Weights of a small GPT-style language model, trained from scratch on English Wikipedia.
Architecture: rotary positions, no biases in attention or MLP, untied embeddings.
Each number is 200 + 20 x the weight over its row's rms, rounded and kept within 0 to 999. Layers, rows and columns count from 0. The size before them is the row's rms in percent of the matrix's.

# gate: layer 2 MLP gate, 320x128, rms 0.076, rows 247-264, columns 0-127
# up: layer 2 MLP up, 320x128, rms 0.0731, rows 247-264, columns 0-127
# down: layer 2 MLP down (transposed), 320x128, rms 0.0662, rows 247-264, columns 0-127
gate247,094,198,185,222,227,174,203,265,183,190,199,218,212,226,223,186,187,222,221,213,188,204,232,202,205,172,201,152,215,213,195,207,187,209,214,217,198,187,226,184,174,195,234,211,210,201,199,224,204,208,178,190,205,210,232,200,175,238,219,226,167,191,200,178,236,185,221,193,177,201,194,201,167,206,199,222,166,190,192,231,195,200,205,195,220,196,187,211,241,238,187,222,197,198,230,209,211,196,176,213,174,173,202,212,176,174,196,182,197,208,222,237,164,202,160,199,202,183,176,206,176,199,225,173,191,188,214,233,189
up247,090,208,195,228,198,219,178,217,203,218,205,203,195,231,220,246,218,225,231,191,179,198,215,166,182,181,213,195,212,202,181,204,201,187,224,217,223,189,209,215,246,144,218,188,215,168,196,183,221,205,209,233,236,220,185,213,198,193,222,235,185,210,192,237,218,218,249,226,212,183,178,187,194,205,219,201,207,178,196,219,205,202,187,196,219,183,226,194,186,181,186,184,221,206,199,194,183,183,219,221,201,167,203,205,219,207,209,145,200,218,171,193,187,215,232,165,195,197,226,201,206,245,217,209,220,225,188,189,193
down247,099,212,187,216,193,204,209,201,209,200,211,176,192,250,189,207,210,216,229,199,185,225,236,173,219,179,207,219,202,205,182,223,158,203,216,193,214,187,185,202,213,181,211,209,212,183,184,170,211,211,183,239,243,221,173,180,201,196,204,207,191,255,196,232,224,240,239,203,200,196,194,188,219,196,231,192,220,209,177,205,206,210,220,185,224,200,216,216,163,180,222,203,172,207,202,222,155,217,185,192,206,214,228,205,163,207,194,186,206,217,182,195,155,203,231,164,193,183,219,192,205,228,226,219,193,229,199,189,183
gate248,105,180,219,213,179,211,247,180,162,189,222,228,190,192,204,200,187,184,209,197,232,209,223,198,195,227,203,181,189,202,193,212,196,188,215,155,195,207,206,165,204,200,223,169,213,216,191,228,199,224,211,215,238,162,187,206,230,197,180,168,186,213,206,189,201,236,182,188,237,196,165,236,197,196,164,191,211,196,214,227,222,181,219,221,185,185,219,193,183,191,217,165,220,181,195,170,219,189,200,183,225,193,187,208,232,211,195,206,225,224,260,193,223,202,220,180,213,199,201,213,215,203,215,181,186,215,186,246,208
up248,100,222,194,209,169,179,229,189,189,206,209,208,226,195,184,187,209,187,220,217,198,189,199,223,191,171,223,170,165,174,209,225,191,203,183,213,203,230,222,207,207,217,171,206,204,216,185,185,202,201,188,196,224,198,186,230,144,179,180,198,188,205,184,200,201,175,196,207,213,180,217,167,208,183,209,208,174,195,217,157,214,161,198,207,178,220,201,202,168,192,175,215,213,259,232,212,214,209,179,232,240,221,203,154,221,199,175,201,200,208,205,179,183,213,196,169,203,213,217,224,165,186,194,189,186,220,162,197,166
down248,102,217,177,180,235,195,177,197,219,216,200,213,198,133,181,195,186,241,176,224,205,205,193,192,184,204,214,215,239,193,214,197,184,205,222,193,198,200,224,186,195,183,195,170,198,244,192,183,225,187,207,183,220,197,252,219,199,225,200,196,211,221,214,201,182,205,202,191,224,190,160,190,242,211,235,221,248,205,190,223,215,220,179,228,201,193,210,195,191,209,234,191,193,183,157,206,178,204,198,182,196,192,173,191,189,157,189,199,236,185,213,223,210,223,191,237,200,215,195,197,229,210,214,193,166,199,204,202,197
gate249,100,197,180,203,199,181,192,182,219,211,200,210,206,206,163,201,234,191,186,240,246,179,221,220,197,177,208,202,174,229,222,228,202,192,191,175,200,173,204,214,203,175,196,189,212,209,243,183,239,197,234,170,233,166,160,202,221,165,155,199,221,194,179,225,172,199,167,211,208,186,199,198,172,203,225,176,166,212,218,201,195,210,187,195,219,174,201,193,181,172,205,182,202,191,201,209,204,196,226,209,206,201,196,225,249,195,187,213,211,172,207,209,193,189,241,196,196,218,186,213,200,237,217,175,197,189,220,177,217
up249,099,162,167,207,155,203,187,188,182,218,197,200,191,191,215,197,194,178,205,166,205,230,205,209,211,184,171,201,204,197,167,210,176,187,164,224,188,176,188,187,209,201,217,186,186,195,209,175,212,183,175,199,185,210,217,212,188,210,215,211,181,164,217,190,235,194,195,195,231,235,196,185,178,201,229,201,182,165,202,170,228,204,174,201,203,207,208,174,215,215,156,173,170,191,175,215,158,246,189,201,172,173,203,219,205,193,209,187,189,175,225,171,175,203,229,239,211,186,209,210,231,199,170,219,221,167,190,199,193
down249,102,240,206,221,216,171,185,199,227,222,196,199,223,192,174,179,204,184,213,217,208,163,194,202,169,192,231,188,192,173,205,226,171,220,241,205,210,215,207,240,234,181,174,176,200,199,220,200,201,225,163,214,204,188,177,177,221,190,172,201,214,204,180,204,188,220,179,186,211,182,209,221,223,179,182,185,213,181,224,233,209,186,161,221,206,192,193,210,202,199,240,202,212,199,222,196,252,167,209,209,196,218,218,192,221,235,200,219,205,209,235,191,230,209,182,171,215,201,198,212,201,215,237,189,167,209,192,216,233
gate250,090,210,179,221,189,230,195,199,202,195,211,182,212,229,220,196,181,228,156,174,208,205,181,220,200,217,190,216,219,204,224,181,194,252,211,241,175,204,210,229,201,185,223,206,240,209,184,235,188,214,241,189,211,249,208,195,183,196,202,203,218,213,201,195,180,228,218,202,169,164,221,216,209,188,172,213,132,160,191,203,181,199,213,197,210,229,184,184,232,202,180,223,194,212,205,187,165,190,178,218,217,194,195,198,213,198,224,180,163,221,199,226,177,208,188,186,203,183,192,195,225,207,182,214,197,198,204,203,212
up250,093,193,172,182,239,192,177,202,223,221,200,178,227,206,198,159,196,213,219,167,194,188,195,171,183,221,173,204,188,202,183,199,188,189,213,222,201,171,200,190,209,176,167,181,219,177,218,166,218,185,166,196,208,191,204,194,181,206,209,162,202,174,221,176,220,178,199,201,208,212,204,243,169,178,234,208,220,213,239,165,206,225,202,179,168,222,189,225,215,214,207,176,230,200,168,188,189,205,216,178,183,172,205,206,212,176,202,211,163,155,214,217,195,193,173,225,209,211,182,205,168,186,193,173,189,189,215,225,178
down250,089,192,225,203,206,208,196,235,239,213,213,200,192,196,206,241,214,187,179,207,189,203,191,206,180,182,233,185,217,191,218,187,153,222,214,213,210,182,226,176,213,202,232,183,234,232,193,219,206,204,247,173,165,168,241,186,238,187,196,168,200,179,185,200,185,199,188,212,195,169,209,212,228,191,209,198,192,177,192,219,177,230,173,198,198,206,204,200,195,169,168,195,211,226,208,211,203,199,179,212,209,180,197,200,219,209,195,227,208,214,218,221,212,249,195,201,196,135,194,185,209,194,188,235,184,176,206,184,182
gate251,105,219,178,224,189,201,209,238,217,202,159,238,196,181,189,178,194,194,209,188,234,217,192,169,199,198,219,189,171,185,208,194,207,176,198,195,225,213,184,183,207,206,240,214,192,173,186,193,197,173,199,162,179,208,166,187,202,200,200,177,177,174,190,179,219,179,196,193,233,210,165,192,178,167,205,219,216,240,174,188,236,198,197,167,196,192,162,205,188,197,215,199,210,168,199,145,233,203,201,208,236,197,175,200,185,201,184,204,211,181,226,222,151,208,228,217,178,193,192,194,191,227,200,200,235,197,202,208,207
up251,105,260,213,192,216,180,213,240,192,209,190,206,206,210,197,189,235,196,190,222,213,193,153,213,188,223,240,212,173,186,204,205,211,216,208,217,212,183,182,177,163,167,198,181,203,195,208,164,212,208,219,217,166,195,206,202,196,184,223,257,192,205,207,180,206,182,197,197,170,212,185,193,211,156,185,214,196,197,174,198,202,191,214,197,204,159,174,200,182,212,214,216,183,231,200,189,216,179,176,229,195,216,220,187,237,211,206,210,210,197,201,197,198,205,230,208,148,206,182,242,217,200,207,213,158,186,222,221,196
down251,106,218,200,181,199,181,218,259,217,229,253,195,203,203,193,178,205,210,204,199,220,211,182,214,202,195,244,205,196,193,191,153,200,204,209,227,211,197,190,218,178,185,189,206,201,194,210,180,205,193,228,249,201,180,226,205,176,190,189,211,207,177,161,220,208,166,203,214,194,231,217,205,176,208,222,204,220,199,194,208,167,185,185,205,168,196,165,199,196,206,187,208,201,241,209,214,192,207,166,211,205,190,169,221,189,163,181,189,206,197,226,211,191,208,190,213,147,215,159,190,223,165,170,215,191,190,233,190,188
gate252,124,212,198,236,180,212,233,230,233,161,222,215,222,217,225,185,209,218,181,198,179,169,253,237,193,183,206,180,208,188,180,171,202,203,181,219,186,220,189,186,193,226,220,206,194,185,191,226,200,200,189,186,204,189,183,216,172,223,221,217,197,219,189,205,229,158,209,218,194,198,210,171,195,168,205,197,191,222,205,183,211,169,181,197,192,194,211,202,209,200,196,172,226,228,191,174,261,191,211,217,196,204,216,240,204,179,215,209,172,201,199,230,175,220,219,180,177,185,225,171,210,202,216,187,192,193,153,208,215
up252,114,187,206,208,196,193,206,228,190,196,184,181,201,168,199,199,226,183,196,213,197,159,200,212,185,192,212,192,211,212,219,202,232,176,187,192,159,218,212,219,170,243,205,184,206,203,241,228,171,185,190,196,202,197,214,196,222,202,196,168,199,140,205,238,206,210,208,207,210,210,229,182,220,232,215,213,186,150,189,223,174,227,179,212,190,178,160,197,195,224,196,208,238,174,194,219,219,167,196,209,210,172,205,199,232,185,224,207,179,190,158,216,202,189,204,210,200,163,164,200,188,211,187,194,200,172,188,175,218
down252,112,204,212,231,170,191,218,220,178,161,179,215,214,208,193,195,221,205,188,198,182,181,224,194,199,191,190,190,214,185,171,209,222,175,185,212,203,215,214,193,194,217,193,272,204,188,206,213,169,193,199,191,256,218,171,184,175,226,231,213,179,192,201,194,232,214,207,210,237,197,215,219,202,186,179,197,204,210,224,203,196,160,216,222,199,193,184,184,190,211,193,183,214,205,201,178,220,176,218,216,190,202,216,201,201,136,234,209,178,227,190,211,209,215,229,217,205,216,187,153,192,213,165,208,204,171,188,198,232
gate253,101,215,196,181,213,191,168,178,177,188,176,204,226,202,180,196,190,203,199,226,229,187,222,188,214,184,214,168,193,218,237,190,206,205,208,192,208,187,222,183,194,198,205,183,208,217,192,219,190,191,206,178,194,235,192,193,181,211,178,206,228,211,183,198,257,213,199,198,189,174,192,208,203,170,187,185,183,221,179,203,236,205,204,228,204,218,175,170,246,214,225,212,194,198,160,168,266,213,190,206,181,208,197,225,187,168,220,210,188,200,237,254,198,192,225,224,185,191,214,219,207,178,191,185,242,224,202,183,198
up253,104,196,189,213,207,209,177,215,235,187,229,190,199,177,210,186,199,249,194,193,217,198,135,229,210,234,201,208,195,164,177,195,188,196,201,218,222,230,230,236,203,182,210,202,224,187,196,209,193,223,189,184,241,224,221,225,218,186,230,173,216,178,236,212,197,197,213,201,193,218,215,231,218,194,189,206,193,197,241,191,217,204,217,150,208,178,212,225,207,185,217,203,202,200,188,205,168,185,221,196,220,185,213,164,224,193,212,197,201,218,187,178,202,208,210,185,233,230,198,220,198,223,211,241,176,214,175,180,210
down253,104,224,210,194,221,220,206,198,222,187,205,197,171,180,203,209,197,236,200,209,181,220,201,223,213,260,229,219,201,194,190,175,183,195,169,203,233,209,245,209,195,166,184,247,198,196,211,230,174,198,207,209,201,173,188,176,246,202,216,175,226,173,199,234,194,223,194,190,191,227,230,219,207,219,204,185,202,229,229,202,198,180,191,175,227,183,216,206,169,200,184,187,241,180,207,229,172,211,236,222,167,207,197,174,214,227,181,213,199,230,188,182,204,204,196,189,218,202,191,208,212,215,194,195,186,188,186,182,169
gate254,084,222,225,228,220,220,211,204,189,247,185,171,207,194,170,208,233,229,203,228,173,221,167,213,206,171,224,177,200,182,222,209,227,241,192,179,179,195,186,172,193,187,187,221,202,202,206,189,180,216,199,178,197,241,182,229,248,185,215,212,219,200,174,199,213,237,205,210,204,156,200,198,220,192,197,208,185,179,192,214,202,195,208,196,205,171,198,198,215,209,238,216,172,190,200,192,187,199,192,205,175,227,195,220,179,191,208,226,209,185,213,164,212,166,165,197,242,199,225,219,211,187,204,183,204,230,231,184,227
up254,088,223,245,223,168,182,188,199,224,233,196,216,189,172,221,221,198,194,172,200,186,171,198,223,213,210,189,202,187,194,211,171,191,250,200,196,202,228,187,160,201,240,185,217,185,179,173,209,197,206,242,162,230,211,190,190,195,181,198,186,226,200,216,228,184,213,203,188,211,212,169,201,220,197,248,178,192,219,212,227,225,217,231,219,214,236,187,153,201,188,225,180,201,191,163,193,185,189,229,169,201,206,200,227,212,202,169,174,192,172,218,202,192,201,224,200,201,184,176,192,194,202,201,217,189,188,181,189,200
down254,086,185,186,193,248,225,232,217,189,201,202,181,193,180,194,199,193,200,207,203,194,248,186,166,215,189,195,195,223,209,188,246,190,157,220,197,205,202,200,152,195,194,210,242,211,192,249,199,166,197,205,225,180,207,177,215,178,217,195,182,189,169,208,205,194,182,199,180,167,188,212,220,222,183,208,192,228,196,222,189,202,197,173,225,229,182,229,237,163,182,201,211,193,191,180,210,175,235,187,184,205,216,194,214,241,179,203,205,226,220,201,190,210,197,182,202,220,197,199,197,239,178,216,205,167,211,214,221,227
gate255,093,188,208,186,179,185,182,211,205,182,184,225,211,186,218,169,227,227,210,213,211,230,215,216,236,205,187,200,210,165,180,214,224,209,185,166,247,219,192,170,204,183,187,194,188,212,192,168,194,224,181,180,200,203,172,190,183,203,202,231,170,179,180,237,229,169,202,213,227,232,221,205,196,217,200,182,211,190,188,209,188,212,201,167,182,206,187,196,224,213,226,180,216,195,176,202,203,194,191,175,160,190,174,218,194,181,190,220,173,219,212,171,174,175,203,214,193,196,172,212,209,184,229,211,247,253,175,178,207
up255,099,198,219,199,180,191,182,227,217,203,204,188,201,194,231,217,193,190,227,190,161,210,189,215,240,158,216,223,206,189,219,178,210,210,176,196,223,205,217,170,198,226,194,221,178,136,242,217,217,198,160,221,179,176,190,227,172,191,186,226,207,187,214,196,211,189,183,192,161,203,203,195,222,228,169,224,212,205,228,204,177,229,204,202,174,169,213,224,206,219,203,200,203,183,194,225,212,216,233,166,192,183,202,201,203,204,199,186,194,221,210,193,201,198,161,178,193,198,175,194,209,225,195,219,193,244,172,234,212
down255,094,231,233,180,179,173,182,236,197,187,222,165,217,177,239,199,210,173,207,197,190,217,228,192,241,204,199,210,186,183,202,175,181,215,226,192,220,181,229,176,213,195,242,222,210,182,184,177,200,219,175,209,191,162,214,214,188,208,205,219,189,191,204,205,200,185,146,177,183,174,212,213,197,218,212,181,217,193,202,241,198,225,197,186,199,199,183,237,187,198,194,196,194,233,200,203,230,227,216,199,202,206,200,190,189,219,181,166,181,218,183,192,168,174,172,218,211,187,212,209,210,187,175,208,228,235,169,179,235
gate256,097,162,206,201,204,203,196,212,190,208,191,155,170,173,150,209,176,202,182,207,218,222,200,202,183,199,224,190,190,233,183,215,232,216,175,176,191,173,196,207,177,205,207,182,196,186,207,223,172,223,228,183,190,193,228,189,232,217,194,193,183,183,164,229,180,207,180,157,205,210,209,194,228,199,187,202,217,187,204,204,205,210,209,198,210,186,197,231,185,198,241,216,211,188,213,190,175,239,204,208,203,220,221,181,137,210,209,215,185,183,222,206,189,202,224,214,198,187,173,188,179,199,254,196,242,214,207,221,230
up256,095,206,173,178,196,177,182,217,224,208,179,193,216,185,229,173,192,224,176,233,192,214,220,184,242,192,179,187,246,192,213,214,228,202,244,212,194,186,208,235,202,242,167,198,177,230,177,223,194,221,225,199,178,197,220,190,206,172,218,184,214,175,174,185,184,200,206,200,193,197,187,204,205,204,173,201,224,195,203,214,146,217,226,243,205,211,222,184,202,182,207,182,190,190,192,198,205,212,204,223,201,192,193,255,181,184,174,186,222,196,227,205,213,217,212,228,208,184,228,216,185,166,218,201,190,189,178,166,193
down256,100,170,186,199,203,211,211,196,213,222,183,191,172,183,182,232,175,191,168,201,230,199,207,185,199,231,176,203,184,232,187,178,231,240,180,209,213,179,168,206,213,194,203,163,168,194,182,221,183,206,205,186,206,178,199,188,194,214,197,176,161,216,204,225,184,212,189,201,196,228,190,201,207,190,204,198,229,185,188,224,235,197,204,215,203,183,212,226,213,191,224,211,162,214,246,175,219,222,192,231,178,243,256,188,158,183,205,202,192,201,191,202,210,204,252,223,191,192,221,197,198,206,220,217,208,208,180,231,219
gate257,095,214,193,206,207,193,220,206,192,198,189,182,169,212,205,206,189,212,188,157,192,198,202,201,237,213,203,174,207,205,190,188,232,177,228,221,221,221,205,215,240,186,207,181,186,219,181,168,166,212,210,193,232,230,184,223,149,224,228,182,216,221,217,197,208,214,164,209,201,210,170,249,222,207,170,185,206,216,183,189,223,204,254,215,200,212,186,200,203,220,190,188,210,199,175,191,226,200,217,200,208,166,201,173,179,202,181,193,233,244,209,221,183,215,200,188,200,229,195,218,183,221,178,178,190,175,219,225,176
up257,102,186,231,197,231,175,208,225,164,185,190,196,176,190,190,206,231,178,227,208,217,205,185,196,205,201,173,208,200,215,212,216,223,186,204,191,178,204,200,173,171,205,179,214,213,223,207,187,232,194,222,212,234,223,224,203,257,180,210,201,207,197,201,224,175,207,214,189,171,211,208,226,192,190,187,194,180,227,164,243,179,175,197,190,206,167,197,182,192,182,205,219,191,212,185,181,170,194,220,198,207,200,230,219,212,219,205,241,200,184,172,186,200,249,169,195,233,182,205,168,220,227,180,229,212,172,231,201,175
down257,100,159,217,182,224,215,201,185,194,196,232,216,223,171,218,192,221,183,205,246,203,225,194,232,192,228,179,222,213,185,200,182,241,178,201,190,183,200,191,193,170,196,203,198,191,196,191,206,192,169,206,188,183,202,215,217,219,215,211,211,177,190,192,200,164,166,226,202,162,218,205,161,153,163,199,200,212,203,196,220,199,196,167,190,195,163,195,173,205,193,226,202,200,207,216,208,211,168,170,211,220,204,167,227,198,211,205,239,190,187,193,194,206,224,177,182,238,199,201,193,211,194,239,245,231,185,224,180,187
gate258,098,174,157,150,200,207,197,191,228,232,198,210,231,184,174,210,204,168,213,185,176,227,173,197,210,198,157,196,185,189,198,201,225,188,210,204,225,178,199,170,215,164,228,199,183,177,193,186,223,229,239,201,251,209,207,186,205,189,189,204,182,192,215,220,214,189,188,202,227,192,201,234,210,162,205,180,197,168,203,222,212,177,195,175,235,174,218,212,224,201,242,219,211,197,197,235,167,214,203,210,223,186,182,230,225,200,181,181,212,180,221,194,211,228,190,190,190,195,211,196,181,191,184,222,209,209,212,202,228
up258,104,264,166,179,214,190,215,210,193,167,185,219,188,208,230,192,195,248,185,246,204,195,197,191,213,183,217,203,197,204,218,181,213,213,163,200,167,235,191,182,215,198,208,211,181,205,221,216,209,175,182,211,159,182,166,244,217,185,198,199,193,230,191,212,196,181,195,214,175,210,232,179,199,218,203,183,215,213,171,204,229,211,253,222,179,233,178,219,193,199,185,189,189,219,200,184,211,185,226,175,169,192,183,209,169,191,209,207,193,227,187,179,198,216,167,197,209,202,189,204,236,189,211,191,196,215,205,203,181
down258,098,187,219,193,212,203,203,185,203,234,183,217,243,202,187,202,187,168,222,177,182,224,159,188,201,213,183,228,201,201,224,204,189,164,208,192,213,179,186,190,199,169,201,155,192,193,209,177,202,239,201,235,219,181,205,152,201,191,196,208,165,222,204,186,212,199,180,186,211,214,223,243,187,171,191,194,196,172,195,190,217,173,210,210,233,194,203,225,203,194,237,165,198,212,198,209,159,190,199,208,248,220,209,225,214,162,177,197,175,214,194,193,203,188,190,191,227,224,201,217,195,162,184,203,209,172,207,173,223
gate259,095,230,166,141,219,186,206,196,167,214,201,194,213,179,202,184,193,229,214,195,195,217,217,210,201,209,210,201,228,232,218,174,198,181,186,199,213,217,213,189,186,202,161,196,184,222,171,197,197,246,206,215,181,246,217,230,184,169,198,222,196,207,193,187,199,231,197,203,227,214,247,230,196,230,173,220,195,215,216,179,165,195,201,182,238,202,201,223,200,199,198,185,207,208,217,213,189,191,185,195,167,176,167,216,162,216,178,182,192,216,215,193,203,190,173,230,233,214,225,229,181,183,173,204,219,190,194,185,189
up259,097,168,222,246,212,219,207,183,220,208,193,212,215,221,214,189,182,183,168,179,224,214,220,206,207,181,187,185,170,181,191,238,193,212,208,168,193,180,166,200,198,195,218,174,211,189,202,198,209,172,201,165,214,184,175,172,193,202,172,160,218,185,219,212,214,165,214,199,213,198,171,156,181,202,236,187,205,196,202,174,211,205,201,191,179,189,201,199,196,231,198,185,187,156,187,180,219,208,180,192,198,220,229,197,224,193,202,206,199,189,200,211,155,230,248,174,180,180,217,196,207,182,235,179,175,200,215,216,242
down259,093,189,192,198,207,192,203,181,196,165,201,201,224,169,180,214,172,247,173,201,205,212,187,177,208,196,220,192,210,169,204,225,156,197,179,192,198,212,206,167,203,234,209,161,208,220,208,236,220,203,193,172,203,188,200,230,208,217,179,176,212,183,196,211,214,192,196,233,255,203,186,182,183,192,194,187,186,201,195,213,208,201,185,191,212,200,215,221,175,212,197,179,224,177,212,205,191,176,203,140,219,194,198,202,189,134,219,208,227,220,231,198,193,226,230,172,199,187,208,209,206,197,209,156,182,219,207,232,197
gate260,107,195,215,200,196,173,221,181,219,196,188,196,215,194,207,185,177,188,170,202,200,230,233,229,168,177,184,163,143,171,213,176,206,192,206,184,206,195,209,185,192,206,229,207,191,190,180,215,173,223,200,213,187,192,189,214,215,192,226,213,180,230,179,191,223,224,199,210,183,227,158,221,165,175,215,210,188,207,183,200,220,187,240,224,222,196,181,169,194,182,249,178,208,179,227,158,206,194,201,183,187,188,173,215,218,213,192,152,220,201,212,170,190,212,178,194,194,210,176,184,213,190,215,164,193,194,190,175,206
up260,104,214,200,227,219,224,228,208,216,234,209,183,178,208,206,207,196,212,189,192,194,197,213,219,194,188,199,166,203,216,180,177,209,203,230,221,183,241,216,185,170,190,229,193,214,169,195,191,220,224,214,193,169,221,189,234,199,199,233,220,218,181,200,162,234,180,182,169,186,216,193,169,191,193,206,227,205,179,201,179,189,221,199,214,204,185,192,247,188,196,201,247,213,157,206,209,211,207,210,181,199,170,224,177,193,169,189,202,187,155,189,208,202,190,192,173,210,195,220,234,207,180,258,203,192,201,230,188,173
down260,103,205,219,202,219,199,213,173,212,203,239,196,205,188,211,216,178,232,181,221,197,209,202,241,194,248,190,169,184,206,208,193,199,207,203,186,196,185,154,216,174,179,197,195,246,188,215,218,223,232,215,203,192,177,219,208,201,176,214,226,182,165,239,201,228,212,184,219,180,225,232,211,173,195,245,185,205,231,199,232,181,193,198,241,210,197,227,208,195,223,186,180,202,175,207,188,210,210,210,191,204,189,179,193,193,185,207,166,200,175,179,216,177,204,144,177,177,188,189,199,224,176,221,190,228,193,214,205,188
gate261,102,198,198,223,214,186,200,200,193,206,200,202,185,179,172,221,209,189,197,187,217,235,170,176,189,224,205,163,131,194,188,187,211,218,200,224,207,183,191,216,196,185,169,196,191,237,189,195,195,178,205,162,194,199,182,180,212,181,177,167,222,224,186,195,204,237,212,202,192,202,183,205,217,176,209,216,188,210,226,180,207,215,159,189,230,198,191,181,183,179,204,237,235,215,218,207,185,200,201,215,179,248,175,183,241,229,174,191,225,217,216,145,170,194,196,203,184,191,183,206,177,209,190,181,185,214,210,225,196
up261,099,189,191,202,249,217,198,219,218,202,234,201,194,251,171,174,209,230,200,212,206,184,184,181,194,219,225,224,191,205,207,157,196,220,215,234,208,232,204,189,185,164,186,207,190,220,204,198,177,204,214,214,184,219,222,204,204,196,173,224,208,221,188,223,195,183,210,185,213,166,203,190,197,179,203,207,188,206,202,192,185,178,153,193,191,203,217,198,249,199,191,215,227,213,155,185,178,203,209,225,232,222,195,233,209,229,191,179,196,189,203,198,201,180,211,195,160,229,190,236,177,200,253,197,182,217,229,189,199
down261,101,205,209,208,185,207,215,205,169,170,208,211,181,188,209,225,215,202,178,197,213,172,236,203,198,195,157,200,222,183,200,217,206,188,201,167,213,175,192,210,227,215,209,225,226,178,174,169,204,193,200,187,222,222,193,186,198,204,228,195,202,162,212,180,220,175,172,216,234,230,217,179,175,216,188,182,207,194,180,245,184,216,225,208,200,187,209,178,198,218,204,173,193,178,215,211,218,163,201,219,174,161,183,195,215,166,198,213,190,176,177,229,210,203,251,229,188,198,217,224,215,241,173,207,224,166,219,183,196
gate262,099,221,190,201,207,193,173,237,204,165,202,199,196,194,184,183,213,177,193,213,195,204,184,229,223,198,234,203,234,183,223,200,224,162,213,201,200,210,200,175,208,201,208,203,216,173,219,202,207,206,221,187,239,178,158,183,166,201,191,197,226,248,212,206,176,215,173,156,252,211,179,194,195,242,182,211,177,222,193,210,188,201,193,201,199,197,187,198,197,171,221,207,245,209,187,201,231,213,209,219,227,216,217,188,205,224,194,200,183,192,206,185,195,223,196,165,215,209,190,196,150,218,156,213,194,234,196,220,186
up262,096,208,154,194,186,219,201,205,191,228,197,196,193,214,167,232,241,224,194,194,197,200,196,210,179,225,226,204,169,179,185,214,211,193,185,194,150,191,194,166,201,176,196,181,216,201,195,171,199,209,209,196,188,236,188,224,166,182,200,191,212,178,186,236,209,209,204,176,192,207,187,208,214,191,204,222,177,194,178,199,202,187,190,189,215,205,208,195,249,215,220,238,213,201,203,221,197,172,178,226,210,155,161,185,240,176,252,208,183,205,213,226,191,190,177,213,213,180,190,208,221,169,213,219,159,198,203,200,231
down262,104,189,215,165,209,168,217,220,221,213,197,210,178,180,233,204,191,192,201,201,207,182,209,218,248,183,208,226,216,164,191,197,196,170,197,188,205,197,238,204,214,193,186,165,217,190,191,212,156,177,167,208,181,207,142,196,192,228,192,199,204,184,202,218,216,209,191,207,214,239,226,187,229,193,185,168,194,232,220,184,183,213,230,213,177,221,238,224,177,144,223,208,203,212,227,232,204,195,201,212,196,216,170,190,175,206,197,218,214,196,201,182,209,217,196,219,181,209,196,188,172,179,211,172,229,217,202,187,212
gate263,105,177,195,176,237,187,171,211,193,217,211,209,204,174,248,186,195,182,223,179,199,185,239,196,144,201,168,200,226,210,193,196,212,233,212,230,217,229,205,170,221,201,221,211,184,194,189,175,172,191,201,223,226,198,196,222,190,160,197,213,186,200,184,191,184,216,201,212,211,215,224,199,185,220,218,207,203,182,183,204,185,161,192,199,192,230,206,172,239,213,191,206,180,192,160,174,206,216,173,218,198,169,231,202,229,221,187,156,177,204,181,204,209,195,200,208,212,199,225,218,241,213,167,219,210,206,187,198,222
up263,106,229,218,198,232,189,216,226,211,179,216,220,221,219,161,211,178,204,197,180,206,183,151,212,224,205,223,178,186,215,182,199,202,194,200,196,191,157,160,224,208,205,194,190,223,218,197,214,194,222,230,195,222,206,227,198,206,204,180,199,210,201,213,186,235,234,186,204,176,179,195,215,195,158,176,207,185,214,245,202,177,248,226,218,194,197,210,215,194,209,175,200,207,179,208,204,189,184,205,174,196,201,182,191,192,174,215,193,245,213,171,236,211,199,220,183,160,243,194,207,169,180,217,209,161,193,211,183,210
down263,104,232,195,205,206,206,224,172,228,173,191,161,169,190,151,227,198,186,195,231,240,251,188,197,238,189,237,186,212,189,180,214,180,202,176,156,183,203,214,210,245,231,183,189,201,202,204,196,202,200,186,191,186,223,210,206,233,220,212,197,207,164,217,208,204,190,178,191,198,205,195,178,199,194,176,223,232,227,200,219,226,227,179,203,194,169,210,217,190,209,211,216,197,196,208,178,185,212,159,174,200,202,166,227,207,234,208,224,223,226,215,204,194,230,211,197,186,199,221,179,200,195,215,223,196,183,205,212,221
gate264,099,184,165,191,196,216,202,224,228,205,216,204,199,213,218,186,211,209,195,142,184,197,214,196,191,223,175,187,204,193,195,194,217,168,207,231,193,229,223,245,225,172,209,187,194,158,197,207,240,211,171,190,224,210,177,191,183,195,212,221,189,162,205,174,188,191,192,177,190,218,209,188,201,164,195,214,173,219,186,193,220,188,199,199,225,210,218,207,230,212,174,218,222,198,184,175,214,205,203,185,189,199,187,174,204,164,207,154,179,241,212,214,165,154,228,199,183,217,200,198,212,222,196,213,217,219,191,222,161
up264,097,226,188,226,171,213,194,216,197,207,183,227,181,197,228,211,226,189,186,198,192,196,227,195,193,210,179,193,191,194,191,208,183,199,193,215,186,243,200,199,206,188,204,215,185,146,201,221,221,208,209,206,239,185,180,173,148,201,195,203,158,165,182,169,175,199,139,198,186,194,197,212,196,195,189,195,217,222,182,184,226,151,197,189,217,254,200,191,191,185,172,213,178,188,183,198,214,203,214,172,209,189,208,200,210,183,207,200,211,231,208,172,190,183,155,184,174,198,168,177,166,193,188,187,209,188,208,228,209
down264,102,178,177,204,213,217,175,189,171,213,205,209,194,194,205,224,218,187,216,184,231,172,223,206,188,200,188,202,211,191,189,224,206,194,218,228,241,197,206,176,228,196,197,203,158,193,199,181,187,209,237,186,182,176,205,238,196,192,222,227,185,197,178,184,223,242,209,197,205,167,180,199,180,172,216,203,235,189,192,220,210,159,203,168,210,220,190,206,208,227,206,179,177,205,221,210,202,190,158,203,211,198,221,206,193,209,208,196,162,132,220,208,210,180,200,173,223,222,216,222,197,212,195,187,161,181,183,188,244